{
  "num_hidden_layers": 8,
  "hidden_size": 256,
  "num_attention_heads": 4,
  "num_key_value_heads": 4,
  "head_dim": 64,
  "intermediate_size": 768,
  "vocab_size": 3020,
  "hidden_act": "silu",
  "norm": "rmsnorm",
  "norm_place": "pre",
  "norm_eps": 1e-05,
  "positions": "rope",
  "rope_theta": 10000.0,
  "rope_fraction": 1.0,
  "qk_norm": false,
  "attn_scale": 0.125,
  "bias": "none",
  "tie_word_embeddings": false,
  "parallel_block": false,
  "init": "uniform",
  "init_std_qkv": 0.0749,
  "init_std_o": 0.0187,
  "init_std_up": 0.0749,
  "init_std_down": 0.0108,
  "optimizer": "soap_variant",
  "learning_rate": 0.00357,
  "beta1": 0.95,
  "beta2": 0.98,
  "weight_decay": 0.17,
  "lr_head": 0.00598,
  "warmup_steps": 200,
  "schedule": "cos",
  "final_lr_fraction": 0.1,
  "batch_tokens": [16384, 32768, 65536],
  "max_seq_len": 512,
  "doc_mask": true,
  "train_tokens": 110200000,
  "max_steps": 2949,
  "dataset": "wikipedia_en"
}
Each number is 128 + 24 x the weight over its row's rms, rounded and kept within 0 to 255. Layers, rows and columns count from 0. Numbers have three digits each. The size before them is the row's rms in percent of the matrix's.

# o: layer 3 attention output (transposed), 256x256, rms 0.0996, rows 173-191, columns 128-255
# v: layer 3 attention value, 256x256, rms 0.112, rows 174-191, columns 128-255
# q: layer 3 attention query, 256x256, rms 0.116, rows 192-197, columns 128-255
# k: layer 3 attention key, 256x256, rms 0.118, rows 192-197, columns 128-255
o173 105:073146134159124129114166133133178166144107153104138067172130116098143108098117129145147183131135142136161138127122099153114120130116120107145167130132129149180104143098115117137143161122153110124126134147093116132139151066145149123143161153151153107147147098143155160126159136108132125154156106136115168112139153122144133113130122112114138163148144080112170140097145086112139082106145
v174 104:148148153139125118107163104098141135146130092137093090138113110141117153149119150121119095087118096114146128130144141122146131103141169149156127114135108097085131167147127099121113137130150120118119139140128133120161126136128177172073124152118136144090130138118152115138126093116123132129143140154167122130143123179092113179175119116121109131121140121168145151102136166119085128152166
o174 097:165169096164118107146149133151139121119189145121157107112121102114150120148117122075124103157136127151113083164082135100143127166107154113078100126124141075117145137106160124109137117122108129144134079130166125111159135106177130140154164142148099087147118155138117153108127137132096143120091147082143080116137098142092099072152117107127130118149105131180137119087141185144161136115116
v175 092:108146115107138128124107135091139139116115168124173128098077141151132110112094106105086166152071126126117131149133141189099104153155146153131090121129122155109148127165157107120125140148128123157131112125143145151137137117126116124148148120103122144111181139112120113067122135086146151124135092127071103158098080113123151128096152115108131084141145086121124127147103111116121105106083
o175 087:128116101155109153140111132122115129161072186114100136134125158131147136140137108149159112144147101166174133120143149129114083104128080120109168220161119131116088151102127127146148168090166111163135135169184105133117113136144128108131141164100163129105102105144118154134160130077128095129095098139126132113148124129142138162098120101144154113149121126107109105137116130147194156134150
v176 099:134116108138120131083145112107120103138154112124148127189161088151143114112147148199123135127135139161138110124149117101127140133153110121187126106118144096101165156085126124169138091108133122167159112095116091153183122112111144167127165112130092114143120114129121110147124125144123111098189120149164160159163119080133126096086124114095142131105159183110140142133116115144124105115094
o176 096:126089148133142109204095111121171128134141126160131142122131125127099115151150155117162162153152146096102114142152126158139141138102070117088081123132106102110158110127113137074129149139159111206063142136097166151168130125169155098123117115141143135151152140116148142126115131132139142106149113115097095109114148116103142151062141137141155088123101153136125130147115161124092085127139
v177 102:064105161167138137115152122124092085137138084128142142138095133117140112094115128137167116127130137117096138125088116119101098151146128135151102124128171128132175158132137119120165155098068123133148128152110115077083122183095106107139125097160151142188152148076088094067077092112160132151147128113110080152073140121146114110145162157117143102126160135151136123149137119150137143151147
o177 100:105102128142148124172132086126166130123161120134104144151110153177160125145118126134145140170134131156151124126114158157109128097157119129106119116123095143107089134143100171114120106103160136138098117150121112114153172129089124101138155096129148096109178069134136128168160122183091112111122146120104148115145112146113128136158095119096123116154138102128144128083141098137116113112161
v178 105:163087139144157146119137110143136112132120157103116100133123150122154140175120129129099072118112112151133108103130101114112112134127120087147087137113095101098109127126169140100140128122085120109122087114083089119132137119113155121162116139165092110097153118189133142134150137163121128129169131094110126085129118193144087146117121116170085116111178082150193141150151077151098094133112
o178 096:159136107083116114145138113125113133139148129128172165098197129159112135156110157182148113076164147156109091155155136121118132152096104137181136119135109132101153077133143085108130082155174135090129119136146116150162135144141122122150117136154141130115149137085165142135126166111148124117085127131134134136120156119121113130136110119116102138144102143108183163106144121103169123160113
v179 102:108126106121112113136153110118183121137145103121120181157126092213062130113122143141114067142158058129147117113116127169109095120110075100130120137120100149109109140121124132106129142130147123154087147164116088140157138122095150142087159125107139093127126092120148127188126123127080103140151104127112114081087145136132117126108105117143123123128140136133108139141178146123120108133145
o179 103:157120185157151141142160151129087133147134131183096129101167106114147139130160117119105107096150093125177106158181132134147138104122121164120129123101125115105125149149104115098175099093167106162139142125100130122148090127116118141120077099158118114139122130159128135139147136120140176151137150081134112137136166118094178090109090119146157126134180121118111169128081122135130094102072
v180 102:111111134132156143138127145149098131129164150110123162159180087088129169132135134142104141139158144164153139148124097138097110082104116104150111161134113116127146134116092126091149104181127157116103116147108118161129081120134152153100071154121135100132115133103115141156140098139091119143152148127134152121170135124127124139110145160148114126120188132140150163134160160121113121095142
o180 101:139089129122136093135138146071110111130111132144120146103179125175117114119126136149156163114113132115114104112151136148142159125072154140137105108120150140132148081119112088139155147070141140149116067142123129106116094146132172141116147107193097160118155149168128132115125101125161116144094114093131151150133217134108114138121096115149128101127125093126143167153174145133137084133104
v181 098:188116144115125131082132124101104170124132138138178102156090166120136145136128176115138137170123103146087121103137134122099130151113126169106126133141101157147123136141140127133140106168156115144150152111164102165123110137111123139126127114157144148144140152111061130100126112114108129169131128049122111133140116141122099122159134150104109151120131113136106086149142113088132150141104
o181 094:140132139096115118153154143116065144159143120141133086109143149147136111119106118149107104133084143111078130142150157151101155134158161165127139147133148151130109122080141102098140093110122107131089106125135113117151175096162092139130122168114151138144143134175143119120134135129098145099110154134154143137155074125159143117122126073142117136112160179074129121128133143091094086145131
v182 097:141107134144102118135141137111134129100161123135112116111125119130146122106162184130151093115114114124130138148134121128148169133115144143095091123154125155145106112142152099066088099137124134129159117125127108088154117083075111202133125122149094209110164154118143113153135183099109132117153154182130135117148126131143152132148116147146157116153180166152161113139110132104137161092114
o182 096:110167108104117154153119121127149134112137114140134117105144124076129140110114100127114130102127148107103112130142191165102159138152116135119111161062113091152150110107120136125149144119130171161143143144157113101092144118134112124097087166132106132090130110100110121130152126107160095176088129118095124146101151119147121161127084111143149131111096148112148119104121126150131147170125
v183 094:116112152133106132072160142145152137144140141170093073135147100139111115145178153138160153148124099118106151129149162130130135109129146090117127089133166099111129143092104166143115121101118121144127138137115144108107135136164113135170131083144122106125106101129153110131126103092144122140120143177104120128105144143127151126146143112110117136167167113145109150088155110114114150127139
o183 098:113129147117095117121132105129162135069118099091107169142084127117139131128131135162122190141128106138128103135132132091132179146116137131106135129119100155137124101125154119129162120135149098105147156125099108136131137156089115068131138185115145115116172145126147150141108142162155150144138121133147158119117154133155103122108173125196096107115132104143147181132108126139135151144128
v184 092:137085139097168121128142136112108139124139108135111118152131130107085113106157114122127125139135082167194130154176128132082123101130156155134139108133151159148147126141145121142147141108171090146088107124081146144105103150125145142093152152179151123159156090120163169115136136097099151154113137143119152142126116108129146101138110113137160156098097088137127106131149150110127132084091
o184 099:153154139110122142167110137109160117132136111109122133138127108133154159094098159127072112099105138112084149145113087108115154145129139120104132102142118124136138137167095141114136118158139121153126112115142151080133110120100103130122134149143162150119150165153069147107143137131150110129126109161144154142128169134104135100132109133101115094120142127091131203136120146123130175131115
v185 100:125157131148141115146134171163092120160135126169140145129149078140082129163164119097111128131112093112114108107166115125117085117121122153095147116129092115110133138124121113128130107125104096137139090158112093140115103101122137139158140113155128087130134122112167118149078132151150091164114116146150139137149087138102135114150136106163144157138096112142082142127165160118154121128153
o185 098:118137111127149116103125150111151149140115163132108140102132101138148093109135103121143140120127113133112144115138113090114130124115102136138122150125117187129129125140094120142158133101137123120152129115183153103133067135117137124136099116131157154146120157101144123114079137127134160135150093104109137102127141180124094148131124148156111113154163122189172132146114088155130133119183
v186 103:145093175165157113130120128125124120163142126115117138141095119163101141136094148102146120136136146165139130120163183118137125120063105132148092100121099161127102107082133140102128137138107182169105080149068104097147083142114149177085143093138144073110093141119132158134136142177129119114114125151127137124106126125129111136119098156148137128101117148178072138151153121106126121106095
o186 102:164173123108115113088113114157111150130115099105118118122160102128182104125117106119105119117126094115098144151202151121101124125109098074142111145109134113123175125148113095114131126136087090140114129091134088174152087169184215120115133118127149145141107112150114116157096145100123081127159124158101124088109137149148124136125116087122152092172137153135144144101098142122130120136134
v187 096:150099115139101121096097182175147146084114100131133106126108134117171108088136169149165142118143128180180117111095114077115147151091137128117143108154089112110160114152105131080142105165149121129122114146145115105111159137137107132153113125115164133120119117121096142113110145124129106121127117112157167116122086182085168060120151160143133129123166142119107108162138114112123132151155
o187 098:120138173114119136081173143129103120162173164158139185145103136132121094134139118072136138110150112115149119114121091118120123132157101116069125145164110097072135140121135128119108166126141152129108132137116124107085129140154119153137149146116142113112163119127126133124097124133144144118142118097131149146118125113134103148165114118169120088132101115128108195114109176172110141141091
v188 098:090115117128078151097167094114126113146097116148159155125123124123109143153123141129133178118193117143136140087132105127147147132099100099116145152103140110120154120156147126131172133115105163136158124095135089140184112193136104157116095130158145104098112106123122107166172119125119147104125110158168113104124076128123085110127118097142154114144154169132135079166148087106101101095096
o188 095:155142163109168071142137149138133108143138092110132131106176115123125146130160119122100096152127128121128102139162085144151128115152112164130129135174096106110150128155115097105142148120150105093144095131133126125099119083137129096112113119119102130124186110112132180099136140095117126119160072124128182162119189106124116143183172142106165125069115117113090139178101177135170157147135
v189 104:171131159176136128179131145145149132117090167112105149127126160145141085124106140133153122102172130117111134156107130084119117148177129127099131092114090116149155119145133152096128113133146087120138099070136142106138111085103156118135133097114136123129106121132136145139109089115151128098083170145129112129142147125087117144114130148134084126164133124143129103138141133095141111107112
o189 098:101129135146169084105111088154143087113126179094185156108116143121126127131112155165084129117140120121125125119158163164118096163144135118164115127112135154169108095111097130095152159132164170127107135081118124107090154133145111141133096111139136081138138135129132115178146175145139133121121094090129175116120132103155137132127088142147153113119161126156097083096099132144144148135141
v190 100:120170131124149152120162105123128091130150138148122092160113105140099115115121154147072116112091108136105133146151152167139109133131107097150116136142157130159108144134126132124128137134086160118117063096125125130128151151112107103117129109142090149135092119128110126128139145127086081112162117127159145130111106105095126161164159111109108103120161130131105188141167112121103098140117
o190 096:109095148143121115146135127118135133121142181086142129106156127110123145139109119119137130140167108129154121166162115112157151151096103139154095115103132151097131092144130092151141128173115095142056100148136092117166110081136124114128163126137089091121114116116121138154126136133108139176147117147169102139128133114124099154152117106143155090158131174118117121158127142106135158123155
v191 096:134174173152097131144135131131098141098139160178132144105140144169091130116157182106073094112160093122137126155159150137152115114110126079147127113143126160145143148091138112123112142140081140120150104130168131146163177106101146106126090153130152150109140154095103137114163170127117104069191132142110087137151123176097118114151131132173145143127164139121132122138114153111085116128123
o191 094:151111063069107116119107125125109084066126179115139092114127103129156151166125125179150139106131137132104109090111092131133122158103135132090126136117120116101125106156120130178136124099117129144145128149107082139111113110108163149113130138108134126138072134130162106144081147144143151134096146141129157145140133132158125164144118096154152103105095140101169087117154113121162103076162
q192 097:136119085113120127122149107140113150113118151128106098112115128139154142080146101160166151171153094167140107136133134142147133103098138121165129092170141111175138174126113112099128098117108100126173153130113111124094132131156081136128126120174141150120107136121131120125098151116126159116135152128149119092120161132107140125074098122087148161145090130139118089126150111100180146142118
k192 076:133128131158081110123153130155136118163133105128124157106130123158102107158174140136106139117138111131141126135140139105162132082107137118155152116134164151166120139139179113145137134102157158088068132116133100172134067123145138152114096134138185155163173172147128146088096146137145121120141123058154106138155124132138163157143163108190158167150155151150153135148102138102138101089149
q193 090:127120094119095104133184138104129109124107149092140136096125123117101094177124103148152110123109121128140118146167147131123156152124127119142124119135106133072130149116130121127096108149111135126108124112130109125163110135115091121138153151118119153181102135094163148090122162090128149093153167053135079111146132131084111103100153165147112152154117178155113129103106115133127187133112
k193 078:135106098127137129116158141073111143175124142122112114138133173119138121110114134074148109107098123103191102088128094088114131128125153142132134124128108132109101118099079058116129164100108127119163149127153139103119134139111143113154091114142098134130103105162110128158131147137145121104146143164120102112102114120115114101134078100154126146140130126097121144114133124107114120114141
q194 099:108140140121177116138093129092141131155104135117139113188106145157068087091130134116148123126123120108139164133167145085111138148070125120139169101125138167118106131160153110119118135136121158118138155097099144140118130132105157169098130163125107107129136144155132119143136096092085122127121068107167142129132153139110133164100128112119109176123188128100147146123141119169065125092118
k194 089:118095125158154135070178108104145099138138159156121101127137117105146119145136118136105117140149116184162114147107122121150143103162144120141098159080120180106123120158137117078093160139114165111074164136138086119154133072107168083130112105102143113115126078134092167127112159097123141131164120149102079108130132126161134099118129125169117143127124151130124153156138134138091098129129
q195 097:108143092095101130123162109175132121127105142115115108145112116144087109114109083135127087139126130078109148141135140120167131126114107106142119100124139105136138150145123114128095120154085122142102188077082116083126127089133101116111189120151108118127131095161096095132135139144138121129118131112156098161127110126115054128074144173119124155095082147098101132154126129134129157064126
k195 074:124107133159147080122081142106159133133100127132132108106061117127134138148161169117144099127163087105121119069146129155132139100100125102098170093117170145121133140156125133129138127111156150115083168116118116123111116100119149135121115114146117139115123184149108119119097115097122130106118120152095122139153118140115145137189106124183103151105141143153144143126118153132125126106138
q196 086:148094145121072106171116127128148093142156178157109171152147114169176140120140138110140129129157122120111107136053110175179114123151107167131091128124184146143154112136094142133150166126155114141131143113109138120094137101126116069110166138093121147120157140110103163139124135134168119154121141127116125139125109140138074077114151156118133159116127138145122107146105095109136141091125
k196 094:127166136145102155142102130162161149104104081134119109134140146125145118139101174137158198111106163136124121117154178102198156145107082103126103108160127132113117117072144123160076142133078134147138101130128142116109089118119095127140124202159127093148115119131139135100128141134104090146138134154121161123120139145127111129182163114133108161154113112116128140105099142116115134157089
q197 106:185136124125101158181142115138156129176137148100117135103153132148139087109095142094097092118116145143122091122116148148131095098135137086099130103138111151124139127096151119129139096147106125104173118156095096180097141185130172124098143154146153118106114132112121138140101120153137096159115126160110169170146176102101122169136157106135131153161129120154134141083135138083117138141120
k197 098:129148112122113124115161102139106130093124117128166157136094117155092147118146092160116125144137115137127159128118120130139130121091105155126155159134140134117175121169127158151150099132136110137108168123096144131120139060106156168114125108148150147102118122108101173133099135124114132158138131096146123115161147135192106095090151165126166169152123140123139114140093115125146126113121